config.yaml
head_dim: 96
d_mlp: 1024
activation: "swiglu"
bias: "none"
optimizer: "muon_variant"
Each number is 50 + 12 x the weight over its row's rms, rounded and kept within 0 to 99. Layers, rows and columns count from 0. The size before them is the row's rms in percent of the matrix's.

# q: layer 2 attention query, 288x384, rms 0.117, rows 230-287, columns 288-319
# k: layer 2 attention key, 288x384, rms 0.118, rows 230-287, columns 288-319
# v: layer 2 attention value, 288x384, rms 0.108, rows 192-233, columns 288-319
# o: layer 2 attention output (transposed), 288x384, rms 0.109, rows 192-233, columns 288-319
q230 096:62 49 67 41 66 45 63 50 56 55 60 48 55 45 31 47 52 51 66 46 49 42 53 66 54 61 26 39 42 60 47 61
k230 093:64 62 28 51 41 57 55 45 35 33 34 43 56 66 54 66 46 51 35 37 36 70 60 65 48 55 52 52 46 48 42 55
q231 095:48 49 34 21 54 35 40 51 45 62 57 63 56 26 27 59 61 26 50 38 48 60 23 26 72 38 43 62 51 38 48 49
k231 094:40 68 36 67 40 49 40 53 51 41 52 22 19 20 57 66 63 51 42 44 64 58 41 33 39 50 47 53 28 66 59 53
q232 095:63 69 65 45 53 66 29 38 48 75 64 45 44 56 50 54 53 41 59 41 70 33 33 61 46 42 53 53 49 50 44 32
k232 094:18 47 41 70 54 57 57 41 37 56 46 37 68 64 45 47 57 40 42 67 39 53 53 41 57 30 53 46 66 51 57 43
q233 097:58 47 40 22 45 64 58 61 59 84 62 53 39 50 52 50 28 58 65 51 57 37 83 63 49 32 47 44 54 60 59 39
k233 097:59 53 56 50 64 21 44 48 57 41 56 39 45 67 43 44 48 39 28 53 38 75 39 45 46 44 81 60 25 49 70 54
q234 100:46 37 61 45 54 40 62 75 47 47 55 55 73 40 57 48 40 45 49 45 44 35 42 57 44 51 68 47 27 55 39 47
k234 096:40 64 46 56 66 64 55 36 51 65 56 54 38 56 39 46 67 76 45 53 36 64 40 72 53 37 58 70 71 60 49 34
q235 101:38 61 61 37 35 44 52 47 60 63 25 51 65 61 65 25 42 54 57 39 38 56 58 76 37 54 55 65 37 62 32 39
k235 098:57 58 62 52 65 66 45 43 54 51 67 48 35 37 57 51 34 21 47 45 43 66 49 53 59 41 60 18 51 48 52 37
q236 097:60 33 38 38 40 46 59 43 52 62 48 07 60 52 63 46 57 56 30 62 53 40 50 42 15 38 46 60 52 51 53 55
k236 093:24 58 35 45 51 70 35 32 72 53 69 72 49 65 42 49 51 36 67 60 37 53 49 50 63 44 48 45 34 63 70 64
q237 097:31 40 44 67 52 37 52 47 44 52 52 59 41 44 44 42 54 38 51 60 43 52 38 57 48 80 49 62 65 47 67 40
k237 094:58 37 53 49 45 66 35 37 56 46 44 63 46 41 75 60 51 31 39 35 48 35 26 51 53 49 68 58 31 62 38 48
q238 096:43 33 56 41 75 35 53 41 46 43 55 42 59 55 44 55 24 36 31 43 58 49 37 48 78 52 41 50 47 59 44 59
k238 101:45 47 57 33 37 59 69 41 52 52 36 45 36 50 52 60 38 47 52 55 47 52 43 45 28 61 55 56 73 53 45 39
q239 099:48 47 46 53 47 28 45 55 49 46 24 39 45 65 29 44 45 41 48 49 49 61 59 35 41 52 57 50 46 62 43 58
k239 102:60 61 53 41 45 62 33 33 42 44 51 62 65 16 52 40 74 52 63 52 52 41 49 37 61 45 53 37 48 43 61 34
q240 097:39 47 54 42 46 39 51 53 76 34 50 57 45 52 51 57 38 50 57 28 51 53 64 46 38 60 43 34 51 48 51 39
k240 089:78 22 38 52 47 63 43 45 46 69 39 58 40 55 23 58 53 42 71 51 58 40 44 14 52 38 50 44 50 48 41 66
q241 085:48 64 54 49 52 67 46 42 38 50 54 45 58 42 71 37 43 47 47 51 55 38 56 33 56 68 46 29 53 60 34 69
k241 100:37 34 49 34 51 33 61 46 50 53 58 44 51 59 64 62 75 43 41 38 52 61 64 71 31 31 70 48 69 45 48 19
q242 099:46 55 54 50 60 52 59 48 82 44 33 52 37 38 41 35 41 46 26 38 35 64 59 62 62 51 40 70 47 74 55 45
k242 101:32 65 42 62 53 47 48 52 47 43 63 66 63 44 74 55 74 30 45 72 58 53 57 50 48 33 53 44 51 55 58 43
q243 082:46 46 76 50 48 42 54 55 58 66 71 52 77 51 62 62 40 48 58 40 43 34 75 36 62 42 67 57 36 58 57 42
k243 099:63 54 53 60 71 47 08 36 53 66 48 63 71 56 52 39 45 42 61 63 49 65 65 23 40 67 44 37 42 51 44 50
q244 098:41 55 28 46 21 47 29 41 60 59 56 31 23 57 79 59 40 56 62 43 53 57 49 54 51 43 53 38 39 58 35 63
k244 095:39 52 42 53 50 26 59 55 35 64 51 45 37 42 50 49 52 74 33 39 51 75 48 57 31 56 61 50 55 43 30 46
q245 091:49 55 37 52 43 45 47 55 46 53 74 30 43 50 53 34 38 31 70 80 46 26 59 45 56 50 55 50 48 73 61 78
k245 098:47 72 72 61 38 34 48 53 53 43 54 39 45 48 22 60 51 60 55 87 67 60 39 39 58 51 59 44 56 19 50 53
q246 088:51 38 69 50 45 29 48 30 31 45 51 56 45 70 55 49 60 50 63 36 61 64 64 36 39 60 53 38 62 38 43 67
k246 090:59 59 54 73 46 53 50 36 62 56 29 49 31 59 38 54 61 46 68 44 48 28 48 58 52 63 50 47 40 36 52 50
q247 091:38 50 51 52 48 26 48 49 62 53 32 47 58 50 58 36 51 52 60 47 63 54 43 47 50 34 49 71 71 75 57 71
k247 092:63 56 56 29 42 47 53 57 43 40 38 50 70 58 47 26 55 49 50 74 53 38 37 45 43 72 51 45 44 31 67 44
q248 096:61 58 55 50 59 33 39 33 57 63 68 39 67 47 89 55 22 49 27 26 44 52 60 47 44 48 55 59 47 34 39 35
k248 096:29 65 47 55 39 62 50 44 45 61 50 70 51 59 27 57 62 34 70 40 44 57 55 44 56 73 38 64 39 60 61 45
q249 088:57 46 49 57 33 59 53 58 51 46 35 69 43 38 80 54 65 65 45 36 47 62 47 49 49 38 34 56 50 35 37 64
k249 090:35 49 36 37 41 45 38 53 58 40 49 35 42 50 62 56 55 48 46 31 55 44 28 76 47 60 48 42 58 45 38 45
q250 091:50 34 52 58 60 49 57 66 49 40 75 36 48 66 63 68 44 49 46 50 71 43 59 62 45 42 56 76 64 63 44 42
k250 096:55 53 59 41 65 46 89 60 44 53 38 50 39 29 39 38 56 35 39 44 53 57 52 35 65 61 74 45 45 72 63 41
q251 095:76 41 56 66 60 35 54 38 73 38 57 20 48 63 59 47 63 54 62 45 19 56 52 42 37 60 47 49 53 51 72 41
k251 096:33 66 60 26 54 54 40 63 36 61 56 61 34 43 49 58 43 61 53 74 29 53 63 56 47 30 51 48 57 67 38 48
q252 092:65 66 57 41 44 29 55 42 59 70 65 67 58 32 57 57 52 58 63 64 63 67 51 60 40 45 66 46 62 61 35 46
k252 096:62 59 47 40 56 76 71 49 48 58 54 45 35 44 43 61 46 28 62 38 37 44 32 58 38 56 50 45 60 63 59 39
q253 091:55 63 34 37 51 54 41 50 39 44 60 62 48 48 49 45 58 52 33 49 39 52 29 48 63 44 42 55 58 37 59 68
k253 101:72 36 37 53 53 36 57 47 66 60 79 40 39 77 44 59 51 57 65 67 71 68 68 44 40 47 45 72 44 57 61 45
q254 089:39 53 41 53 37 55 46 34 46 54 59 66 50 35 46 32 46 38 49 59 59 40 38 30 57 49 55 44 58 53 45 71
k254 097:50 40 27 53 47 70 41 53 49 46 24 33 46 39 55 51 45 71 30 53 48 25 61 60 49 28 30 47 39 44 79 57
q255 089:62 48 49 25 41 47 51 44 33 56 48 26 37 50 64 60 57 50 28 43 62 28 57 59 57 61 47 26 66 63 28 53
k255 097:51 50 75 61 57 49 65 43 56 56 33 53 41 76 53 48 54 53 62 74 48 54 66 47 53 63 38 64 56 44 34 36
q256 095:35 54 50 64 40 59 57 37 42 51 40 39 55 45 19 80 41 40 35 74 44 69 66 78 47 47 66 37 23 57 38 58
k256 092:77 65 49 66 53 41 64 51 72 46 38 41 73 42 57 38 41 45 48 46 34 52 47 36 58 52 30 54 46 54 53 66
q257 093:75 46 23 69 64 57 61 63 25 27 33 36 33 44 33 55 49 46 37 67 54 66 63 44 39 44 63 45 37 75 50 49
k257 102:25 46 67 25 41 36 49 52 57 66 63 45 40 49 68 41 57 37 53 32 48 26 53 64 52 52 50 83 50 41 48 30
q258 092:60 56 57 58 37 65 66 56 29 61 42 51 49 42 55 47 54 46 58 39 35 58 37 51 61 39 65 41 48 55 50 51
k258 097:35 52 51 42 41 46 42 74 33 66 59 56 81 39 43 50 59 26 52 54 48 56 53 35 60 54 35 47 41 61 41 57
q259 091:40 55 43 51 46 47 47 51 57 63 60 62 64 45 38 51 38 65 53 55 37 54 37 41 52 56 51 48 42 40 55 47
k259 098:58 49 84 50 38 74 30 63 44 37 33 42 50 58 54 28 57 39 44 47 44 46 47 59 47 44 38 66 44 54 53 46
q260 089:67 30 47 65 50 57 45 55 48 46 50 50 85 51 59 50 62 57 43 47 43 74 54 42 35 37 38 35 50 64 54 43
k260 098:60 48 52 54 40 50 64 56 40 53 51 54 45 40 46 50 22 43 44 36 19 51 46 65 52 48 49 73 54 53 53 56
q261 092:35 56 64 56 37 69 65 43 41 41 29 43 59 43 29 48 76 49 36 40 43 52 66 48 49 51 23 62 37 47 43 64
k261 101:64 68 52 35 51 49 67 60 50 33 45 49 35 54 57 76 75 35 57 44 54 33 53 52 53 41 72 53 51 46 66 41
q262 098:51 45 44 50 47 33 48 57 69 53 75 48 50 45 48 44 51 30 42 63 58 49 46 81 53 48 49 71 35 32 55 44
k262 097:29 46 61 55 49 28 50 44 50 58 36 62 47 50 64 61 33 37 56 83 44 68 54 54 66 54 47 47 65 38 49 57
q263 095:43 45 62 50 33 57 58 45 59 46 42 64 31 52 42 70 46 61 43 72 70 47 72 59 43 61 56 62 54 59 43 33
k263 096:29 28 52 54 73 59 74 56 47 73 68 52 62 39 63 40 39 67 48 57 39 41 38 47 59 40 40 30 46 69 48 36
q264 092:43 62 48 62 47 47 54 42 65 46 52 47 44 46 60 54 35 36 60 65 51 42 53 42 45 64 51 47 51 61 29 59
k264 100:50 64 44 72 32 50 53 62 40 19 25 60 16 50 72 51 62 52 45 64 52 64 42 62 40 61 51 58 48 55 32 53
q265 095:41 50 29 43 35 54 42 46 32 41 66 43 64 45 52 52 51 37 36 56 40 44 69 51 69 36 52 59 48 59 36 64
k265 094:50 76 56 59 72 32 46 35 27 44 41 51 51 41 72 57 40 43 63 18 42 58 23 53 65 67 33 40 53 51 38 47
q266 097:43 46 58 64 38 67 48 67 75 68 34 50 41 56 58 32 63 54 41 76 56 32 40 57 59 26 64 43 45 58 63 42
k266 094:52 40 69 39 45 73 34 37 59 60 38 40 70 40 29 53 49 38 54 52 53 72 67 67 46 41 48 76 33 45 54 64
q267 099:73 60 57 65 38 51 51 46 72 53 42 62 33 57 60 46 64 58 48 62 55 45 44 34 56 49 67 41 52 71 43 57
k267 095:47 64 46 58 68 52 64 45 46 44 56 47 36 62 58 47 33 58 40 44 33 62 29 41 62 61 47 50 45 53 38 26
q268 094:46 50 64 69 68 44 37 42 69 37 50 59 40 48 36 44 52 68 39 41 38 29 67 44 54 54 39 52 54 37 38 48
k268 094:81 68 43 61 40 47 68 45 31 49 52 58 29 45 59 39 45 34 47 35 66 54 44 53 49 51 57 48 44 42 70 50
q269 084:46 89 60 49 61 62 44 55 40 55 66 47 44 60 64 54 45 46 82 51 46 65 34 56 44 55 48 47 40 38 53 37
k269 115:27 59 36 29 54 37 54 32 50 48 49 57 31 43 51 66 45 58 46 54 50 65 48 54 49 45 61 52 53 61 07 47
q270 097:52 53 40 48 71 45 55 46 53 38 50 43 63 50 37 43 41 51 53 61 47 38 46 40 56 40 45 46 52 42 65 63
k270 103:53 60 73 32 56 40 53 60 58 66 56 59 43 57 46 53 63 73 59 53 60 73 59 48 42 43 49 49 71 51 41 32
q271 096:29 60 53 50 44 41 34 41 56 45 58 54 72 47 71 52 67 51 48 28 54 68 58 49 43 45 59 41 35 49 28 43
k271 092:70 27 55 51 30 63 58 59 52 26 51 30 58 48 30 46 42 33 37 35 30 38 48 46 36 65 48 60 57 65 62 30
q272 094:47 56 66 64 68 59 46 59 43 38 52 57 75 60 56 31 26 55 48 75 31 52 43 47 28 51 29 44 46 55 67 61
k272 094:54 38 45 71 28 57 60 33 50 35 35 64 74 68 57 36 53 42 44 28 54 23 44 24 63 45 54 58 76 51 46 74
q273 090:47 15 43 53 24 54 54 34 61 31 52 48 44 42 32 64 69 55 34 42 62 62 50 44 28 34 60 38 51 49 25 55
k273 109:37 54 30 39 58 48 60 38 46 56 38 50 53 60 56 46 37 49 67 46 43 69 42 60 53 49 44 57 52 51 46 28
q274 100:29 54 51 78 31 62 71 39 44 39 61 41 42 46 36 47 67 64 46 42 79 62 46 58 33 64 62 37 43 53 43 51
k274 100:67 37 81 63 56 50 37 44 52 47 35 38 57 38 51 42 47 54 42 47 60 26 43 45 51 57 47 29 53 46 64 46
q275 096:67 58 40 41 37 37 52 39 57 55 51 45 46 31 63 72 42 24 44 42 51 46 56 58 75 42 31 68 61 67 48 61
k275 096:47 69 42 60 49 57 62 58 54 44 40 42 47 38 46 36 49 44 53 61 59 54 57 60 62 52 54 21 35 58 71 61
q276 099:63 59 31 49 62 58 43 33 52 73 47 57 34 57 47 52 35 61 59 40 40 64 60 56 33 52 31 56 60 38 48 37
k276 093:79 43 51 44 56 52 55 68 37 38 34 73 78 56 38 62 57 28 48 67 52 53 52 44 50 58 69 57 76 41 57 47
q277 095:52 43 59 48 50 55 42 30 64 62 49 50 50 27 39 43 49 65 43 71 35 57 50 56 62 64 41 60 65 41 60 57
k277 108:38 67 42 27 60 50 50 56 51 41 47 41 38 57 37 57 39 47 43 32 50 48 52 35 36 32 49 63 68 26 37 18
q278 095:73 42 58 65 38 49 41 36 64 66 48 50 75 62 44 51 43 52 29 54 54 48 63 53 61 51 57 49 28 68 42 60
k278 103:32 54 28 44 58 65 53 47 60 42 50 48 52 47 52 47 40 52 58 42 41 35 30 58 45 51 51 65 51 51 43 55
q279 099:57 55 60 33 46 48 54 23 50 83 55 44 32 48 49 42 57 67 49 36 64 48 50 62 46 22 34 39 39 47 31 39
k279 096:62 27 64 42 45 53 54 54 51 35 65 45 54 74 44 60 47 61 50 46 33 54 51 55 56 56 68 54 51 69 45 47
q280 097:59 28 55 57 67 49 52 61 36 46 38 47 52 60 60 50 35 39 56 45 36 31 51 38 50 46 61 42 46 60 66 46
k280 093:60 53 36 35 50 64 52 64 65 51 51 43 68 78 79 47 50 49 63 52 73 58 28 42 58 66 35 69 47 39 53 60
q281 098:57 47 56 51 30 57 41 24 40 34 51 40 19 52 34 45 44 46 45 32 40 71 30 61 47 42 41 34 44 27 46 58
k281 096:30 59 61 42 73 56 44 59 51 49 53 48 53 54 51 53 48 57 70 48 41 46 69 66 58 55 73 66 48 51 61 46
q282 094:48 51 46 40 47 47 58 45 63 34 41 39 49 27 73 36 34 58 68 60 51 39 53 58 61 51 39 42 31 71 38 46
k282 098:16 27 40 55 36 58 46 40 55 81 45 32 41 68 44 60 44 56 36 60 45 55 51 47 46 58 57 52 54 40 48 72
q283 099:67 46 22 45 29 56 43 43 58 60 65 47 43 58 41 54 59 59 60 76 42 64 57 48 59 53 58 58 39 46 60 68
k283 103:64 71 58 47 61 53 30 66 48 32 39 44 64 53 53 39 41 44 48 77 40 45 66 53 63 50 47 54 58 55 63 52
q284 096:40 54 54 64 41 34 47 67 51 42 43 78 36 59 51 44 54 49 41 30 64 66 49 47 39 49 81 66 67 53 53 26
k284 101:43 55 19 41 58 79 52 41 54 35 50 62 61 51 51 60 64 69 53 25 53 60 82 58 48 48 57 31 48 55 41 65
q285 097:51 63 71 37 67 25 39 45 47 42 48 49 64 29 35 52 39 49 34 60 34 35 59 64 59 33 63 34 61 53 58 51
k285 103:57 52 44 38 43 24 53 47 49 56 39 49 53 54 38 39 63 74 46 38 51 57 34 53 56 75 62 56 58 49 37 40
q286 096:38 26 50 45 39 50 49 48 47 39 61 66 54 69 66 37 48 53 50 61 46 59 57 35 42 55 40 73 66 30 45 36
k286 096:38 64 22 54 46 44 45 69 37 38 54 48 47 64 46 52 64 44 44 37 33 45 74 59 37 56 52 45 44 54 44 46
q287 101:49 66 49 59 34 48 72 56 66 61 45 65 49 35 42 38 37 54 31 50 34 71 52 69 52 55 69 57 13 49 50 36
k287 098:41 56 51 48 49 45 58 40 34 21 53 34 44 38 59 55 66 66 62 49 73 31 68 49 50 44 45 51 61 54 46 64
v192 105:67 43 55 52 36 66 46 40 43 37 54 63 40 55 42 57 57 77 31 60 36 62 53 46 40 66 49 29 55 53 29 62
o192 109:30 37 61 67 36 46 49 47 32 34 47 57 49 62 61 31 60 42 42 45 44 47 58 72 44 60 53 49 56 51 43 49
v193 107:43 35 39 71 37 37 62 54 57 41 44 58 31 36 46 40 30 63 41 57 64 35 51 39 43 51 31 56 29 48 53 55
o193 109:63 34 50 24 48 39 39 47 46 58 39 47 21 35 61 59 56 58 40 61 45 41 57 39 44 52 43 47 55 57 48 43
v194 103:51 46 69 48 42 59 58 42 46 53 66 38 51 42 41 40 58 42 54 61 60 62 36 55 50 50 32 62 37 51 57 27
o194 106:44 27 56 53 66 51 58 56 58 34 49 63 28 48 23 49 61 43 56 38 68 64 42 34 43 34 44 44 72 55 52 33
v195 100:38 46 48 50 68 55 61 64 66 75 55 43 32 47 43 46 50 55 50 46 78 57 38 55 26 47 61 45 56 60 38 54
o195 100:46 43 48 55 72 62 65 46 82 67 51 69 05 56 52 39 62 61 47 59 47 59 48 47 42 52 72 63 48 50 42 48
v196 099:53 56 46 40 47 41 54 52 37 35 62 69 73 60 45 37 44 59 66 39 42 45 16 61 56 60 65 40 53 53 45 56
o196 105:47 63 66 45 61 55 42 48 44 38 63 32 63 48 28 54 44 61 41 43 30 31 54 48 78 46 61 53 66 54 63 35
v197 105:36 31 26 47 48 52 47 62 59 24 60 65 32 50 43 31 49 63 53 32 57 45 62 33 37 51 45 52 44 65 34 47
o197 108:53 30 46 67 41 41 48 51 51 39 36 44 60 53 50 59 58 55 44 34 60 60 56 56 38 34 30 56 49 49 58 59
v198 103:43 60 60 38 47 51 60 58 32 65 43 43 62 49 54 54 45 60 49 33 45 76 36 53 42 51 69 44 50 64 52 56
o198 106:54 36 68 62 46 47 40 63 49 43 57 51 37 58 57 56 40 69 40 44 53 68 46 29 53 45 51 33 53 34 52 32
v199 106:37 36 44 57 67 58 26 52 60 57 55 46 37 58 51 65 63 26 30 65 32 41 46 54 14 44 38 55 63 53 43 58
o199 106:37 49 42 69 43 30 40 47 54 62 51 50 63 61 45 55 45 50 35 40 46 45 45 65 32 59 44 55 51 40 41 30
v200 101:47 44 28 39 43 29 48 41 46 41 50 50 57 59 66 41 68 66 33 32 62 43 47 52 46 32 56 58 71 40 47 56
o200 102:68 30 58 75 48 59 61 63 50 63 53 43 73 50 38 62 46 40 51 45 30 46 50 39 34 46 51 47 52 65 54 54
v201 103:65 44 57 43 45 60 46 40 55 63 68 68 77 35 54 34 60 34 70 55 52 47 52 56 38 54 60 31 44 35 35 52
o201 109:39 49 47 45 37 56 43 46 51 51 61 53 58 42 60 36 66 50 42 63 49 60 46 54 41 27 48 53 37 39 37 40
v202 099:41 75 31 51 59 56 44 50 43 67 36 37 54 42 58 53 55 51 45 52 37 60 47 58 48 43 57 29 68 78 53 61
o202 098:66 56 63 40 56 42 55 54 49 43 64 53 14 35 54 60 51 64 59 57 50 49 53 78 38 26 44 51 51 58 72 46
v203 100:36 58 37 58 56 58 33 45 51 59 42 53 41 39 27 43 44 68 68 66 62 53 33 57 46 50 74 47 45 60 52 55
o203 104:47 52 59 42 60 49 49 41 42 43 38 27 62 51 30 36 53 43 54 45 58 61 36 39 62 59 39 59 26 41 70 41
v204 105:59 53 53 40 42 55 55 50 69 34 46 56 53 61 57 69 61 45 63 60 54 40 38 57 54 58 64 52 63 64 60 52
o204 110:69 43 56 60 39 57 46 61 51 41 63 48 60 53 50 25 49 60 57 52 26 43 55 41 74 34 68 48 60 48 46 34
v205 104:37 59 50 43 58 55 66 63 55 37 62 50 47 49 49 39 39 36 38 69 39 42 63 46 70 63 43 41 72 51 58 64
o205 103:60 54 41 47 56 48 42 42 78 49 45 53 23 33 53 29 43 60 57 51 57 39 47 56 57 43 40 51 67 53 52 54
v206 100:42 62 39 49 57 70 54 25 40 69 66 62 59 39 60 61 47 62 52 56 53 60 46 65 56 60 48 35 74 40 51 68
o206 106:34 48 51 45 74 46 37 36 52 66 43 51 38 37 60 59 60 48 51 52 43 75 86 64 49 76 66 48 51 56 61 47
v207 099:27 44 67 60 61 61 41 57 48 52 62 39 48 62 36 51 57 55 49 35 65 50 56 53 57 42 53 44 65 63 42 45
o207 104:58 60 32 68 41 63 43 53 57 52 55 49 60 41 50 44 46 60 40 56 50 37 35 37 41 66 21 40 70 57 66 37
v208 103:63 47 49 53 51 65 72 27 47 60 60 82 57 47 61 60 50 61 75 38 40 54 56 47 68 57 43 53 49 49 58 39
o208 105:44 61 52 53 53 35 60 59 63 49 40 20 29 55 76 67 59 58 44 79 56 67 62 38 57 48 57 40 55 63 65 62
v209 101:58 58 59 46 60 59 53 43 47 30 29 35 65 33 54 66 49 39 66 59 67 10 50 58 51 48 32 63 23 62 55 55
o209 100:55 61 67 60 65 39 63 67 46 45 60 58 41 57 45 58 32 47 56 48 55 44 49 42 60 55 41 38 42 49 46 58
v210 101:48 52 40 64 45 65 38 52 54 35 49 34 41 49 66 68 47 52 52 34 33 23 40 53 45 46 42 35 42 58 19 47
o210 102:49 66 54 49 74 45 30 50 48 60 47 48 58 29 42 44 47 62 53 51 48 44 34 30 60 63 25 57 53 67 38 43
v211 096:49 39 65 72 54 49 69 45 73 41 59 66 54 47 48 53 60 40 58 55 50 46 48 58 45 43 53 46 56 46 64 30
o211 098:53 26 45 36 50 51 53 40 35 35 62 47 65 58 36 61 51 64 58 44 48 44 62 32 54 57 50 56 49 46 47 51
v212 097:25 56 57 59 27 37 36 51 73 50 46 57 65 54 52 64 51 46 43 51 81 28 66 50 64 63 40 27 36 63 58 44
o212 099:71 45 46 57 59 36 61 51 44 42 75 64 60 29 39 57 51 50 46 66 51 60 30 60 53 56 46 53 63 44 54 43
v213 105:56 39 56 42 55 47 60 42 41 65 43 43 54 55 32 48 42 45 42 60 66 66 49 60 57 45 47 67 43 42 52 62
o213 109:49 68 51 68 39 40 60 45 47 48 46 45 57 43 59 60 73 40 61 50 56 35 79 52 34 46 64 57 56 55 52 45
v214 102:48 46 58 66 67 49 48 35 61 51 68 46 66 32 58 44 58 48 42 50 44 46 49 43 63 43 28 38 47 59 35 23
o214 102:53 46 46 55 55 61 50 40 62 60 53 12 69 59 58 26 57 59 36 49 65 44 48 37 55 60 60 43 58 55 52 58
v215 103:91 54 68 71 68 66 56 61 58 65 39 46 66 66 56 54 69 37 49 48 46 30 53 72 62 50 57 38 65 43 50 41
o215 103:77 60 38 51 69 54 66 54 48 57 43 39 19 42 53 49 46 33 48 53 45 62 35 52 46 42 57 54 72 60 49 57
v216 101:48 51 48 36 73 53 33 58 45 49 53 73 46 53 45 56 38 68 50 42 45 43 56 56 48 35 58 29 27 73 41 40
o216 105:55 40 50 45 71 56 75 32 66 48 34 32 69 56 49 58 48 59 54 59 43 52 49 48 24 53 50 49 43 29 43 54
v217 098:48 62 39 32 44 51 41 46 47 36 53 68 46 42 52 57 44 31 51 42 44 52 44 31 59 61 31 38 70 48 53 52
o217 100:37 40 54 46 45 57 49 52 55 58 68 56 37 17 52 61 47 33 56 53 36 47 31 46 45 53 57 56 54 75 16 34
v218 105:30 52 54 65 39 72 78 52 64 42 44 39 63 61 40 69 28 53 59 54 63 58 58 37 36 34 67 52 58 51 43 62
o218 110:36 54 61 36 48 55 52 40 79 52 62 31 49 74 56 59 41 64 72 64 42 53 51 50 56 46 38 54 62 48 57 51
v219 100:40 58 47 47 58 48 61 56 40 46 64 47 45 40 56 45 61 67 21 46 60 40 34 51 44 32 42 42 52 49 43 44
o219 103:40 57 53 76 38 51 46 60 66 39 48 43 56 46 48 57 31 60 41 53 64 48 60 49 53 65 46 62 55 31 62 77
v220 096:41 56 09 57 40 42 58 55 29 38 58 37 66 62 51 45 65 19 62 41 54 45 43 52 49 76 41 25 43 42 49 69
o220 098:36 61 22 31 81 33 46 56 51 43 47 70 76 56 43 40 52 44 68 85 75 59 37 17 21 39 51 44 50 38 15 58
v221 104:65 49 59 45 42 68 48 64 50 55 53 61 68 44 49 47 46 42 58 44 55 66 57 29 54 28 55 71 36 52 61 19
o221 102:51 50 27 59 42 72 45 43 57 49 73 33 37 54 51 65 51 41 30 50 55 62 40 51 55 40 45 57 58 51 42 25
v222 107:34 23 55 37 43 43 55 71 53 48 63 54 64 25 72 35 61 53 66 51 58 33 52 32 49 47 25 58 51 67 52 62
o222 105:56 65 52 49 31 66 55 42 33 56 42 63 84 78 57 40 70 52 58 26 50 52 36 39 41 63 41 26 46 60 45 58
v223 102:54 57 86 53 42 68 67 58 51 51 48 47 53 23 45 51 57 50 41 61 47 33 39 55 64 44 67 38 35 67 55 41
o223 105:34 61 48 49 33 55 66 27 55 37 43 40 35 48 36 30 69 62 33 50 59 45 46 42 71 43 29 51 49 39 51 47
v224 095:32 40 53 39 59 45 68 56 27 54 43 51 45 50 56 58 69 57 61 41 15 43 65 49 72 38 57 63 55 30 45 55
o224 100:30 38 70 33 46 60 35 57 58 54 52 45 59 38 46 65 62 51 34 70 35 72 69 35 34 48 61 34 43 51 71 37
v225 099:38 49 45 55 48 68 36 32 46 46 41 66 54 57 26 49 70 65 45 39 47 55 33 53 49 40 35 59 36 53 46 55
o225 104:69 46 64 54 48 50 72 55 66 49 58 32 56 59 66 67 52 49 67 53 50 28 68 60 29 45 52 61 41 50 38 54
v226 102:60 28 63 66 57 46 50 62 70 41 45 54 32 16 51 56 54 53 43 47 38 34 49 55 63 64 46 68 50 32 47 52
o226 106:55 42 61 40 47 66 48 43 50 43 74 58 20 56 56 40 55 69 26 31 54 50 30 52 43 34 46 51 52 63 51 57
v227 100:55 32 49 59 52 61 48 53 50 32 68 58 66 60 35 39 47 70 36 60 51 62 61 42 37 44 63 63 70 48 45 50
o227 105:48 44 49 47 55 53 60 30 49 47 55 69 60 58 54 54 56 70 37 40 69 40 65 40 42 45 64 65 57 37 46 62
v228 102:28 64 58 54 45 51 43 70 47 23 25 54 68 46 53 34 64 55 42 56 33 27 52 61 42 32 64 39 58 30 61 61
o228 104:62 45 46 35 28 54 37 57 40 40 50 49 58 50 51 66 64 48 56 38 42 39 49 45 32 35 57 36 43 72 35 51
v229 102:56 65 69 39 41 30 70 44 44 47 33 36 65 46 70 58 35 50 69 56 49 68 38 50 36 56 66 57 50 53 44 45
o229 105:32 69 57 53 75 38 38 54 49 36 44 72 51 55 33 51 47 66 49 57 65 39 62 38 68 57 50 40 51 68 71 61
v230 101:46 48 60 48 53 59 27 71 56 46 65 52 64 33 64 60 40 58 62 46 59 40 48 46 54 55 42 34 29 66 59 61
o230 102:57 52 48 48 57 56 41 46 40 33 60 69 65 70 50 63 62 57 49 53 63 53 59 66 55 53 31 52 37 28 51 50
v231 102:42 75 45 56 81 69 46 44 51 32 46 58 43 47 63 57 26 66 49 42 62 45 36 49 30 43 51 55 65 40 62 38
o231 105:71 63 45 48 48 87 51 45 52 34 49 47 39 43 79 68 35 54 65 36 39 55 33 55 60 67 39 71 64 45 59 40
v232 105:60 51 66 64 64 34 46 63 68 51 51 61 72 69 46 50 46 62 47 44 20 66 34 49 56 50 56 71 50 54 44 47
o232 100:58 52 29 35 67 45 66 60 49 34 26 31 52 46 45 66 59 58 52 47 41 73 44 40 41 60 54 62 81 68 66 47
v233 097:52 41 54 46 54 47 46 49 53 27 51 49 47 63 32 32 59 35 51 68 23 48 53 56 79 44 49 63 57 37 54 68
o233 101:61 40 64 54 45 46 34 68 69 67 39 51 76 43 28 43 43 49 29 45 53 37 52 45 56 54 54 47 59 33 33 33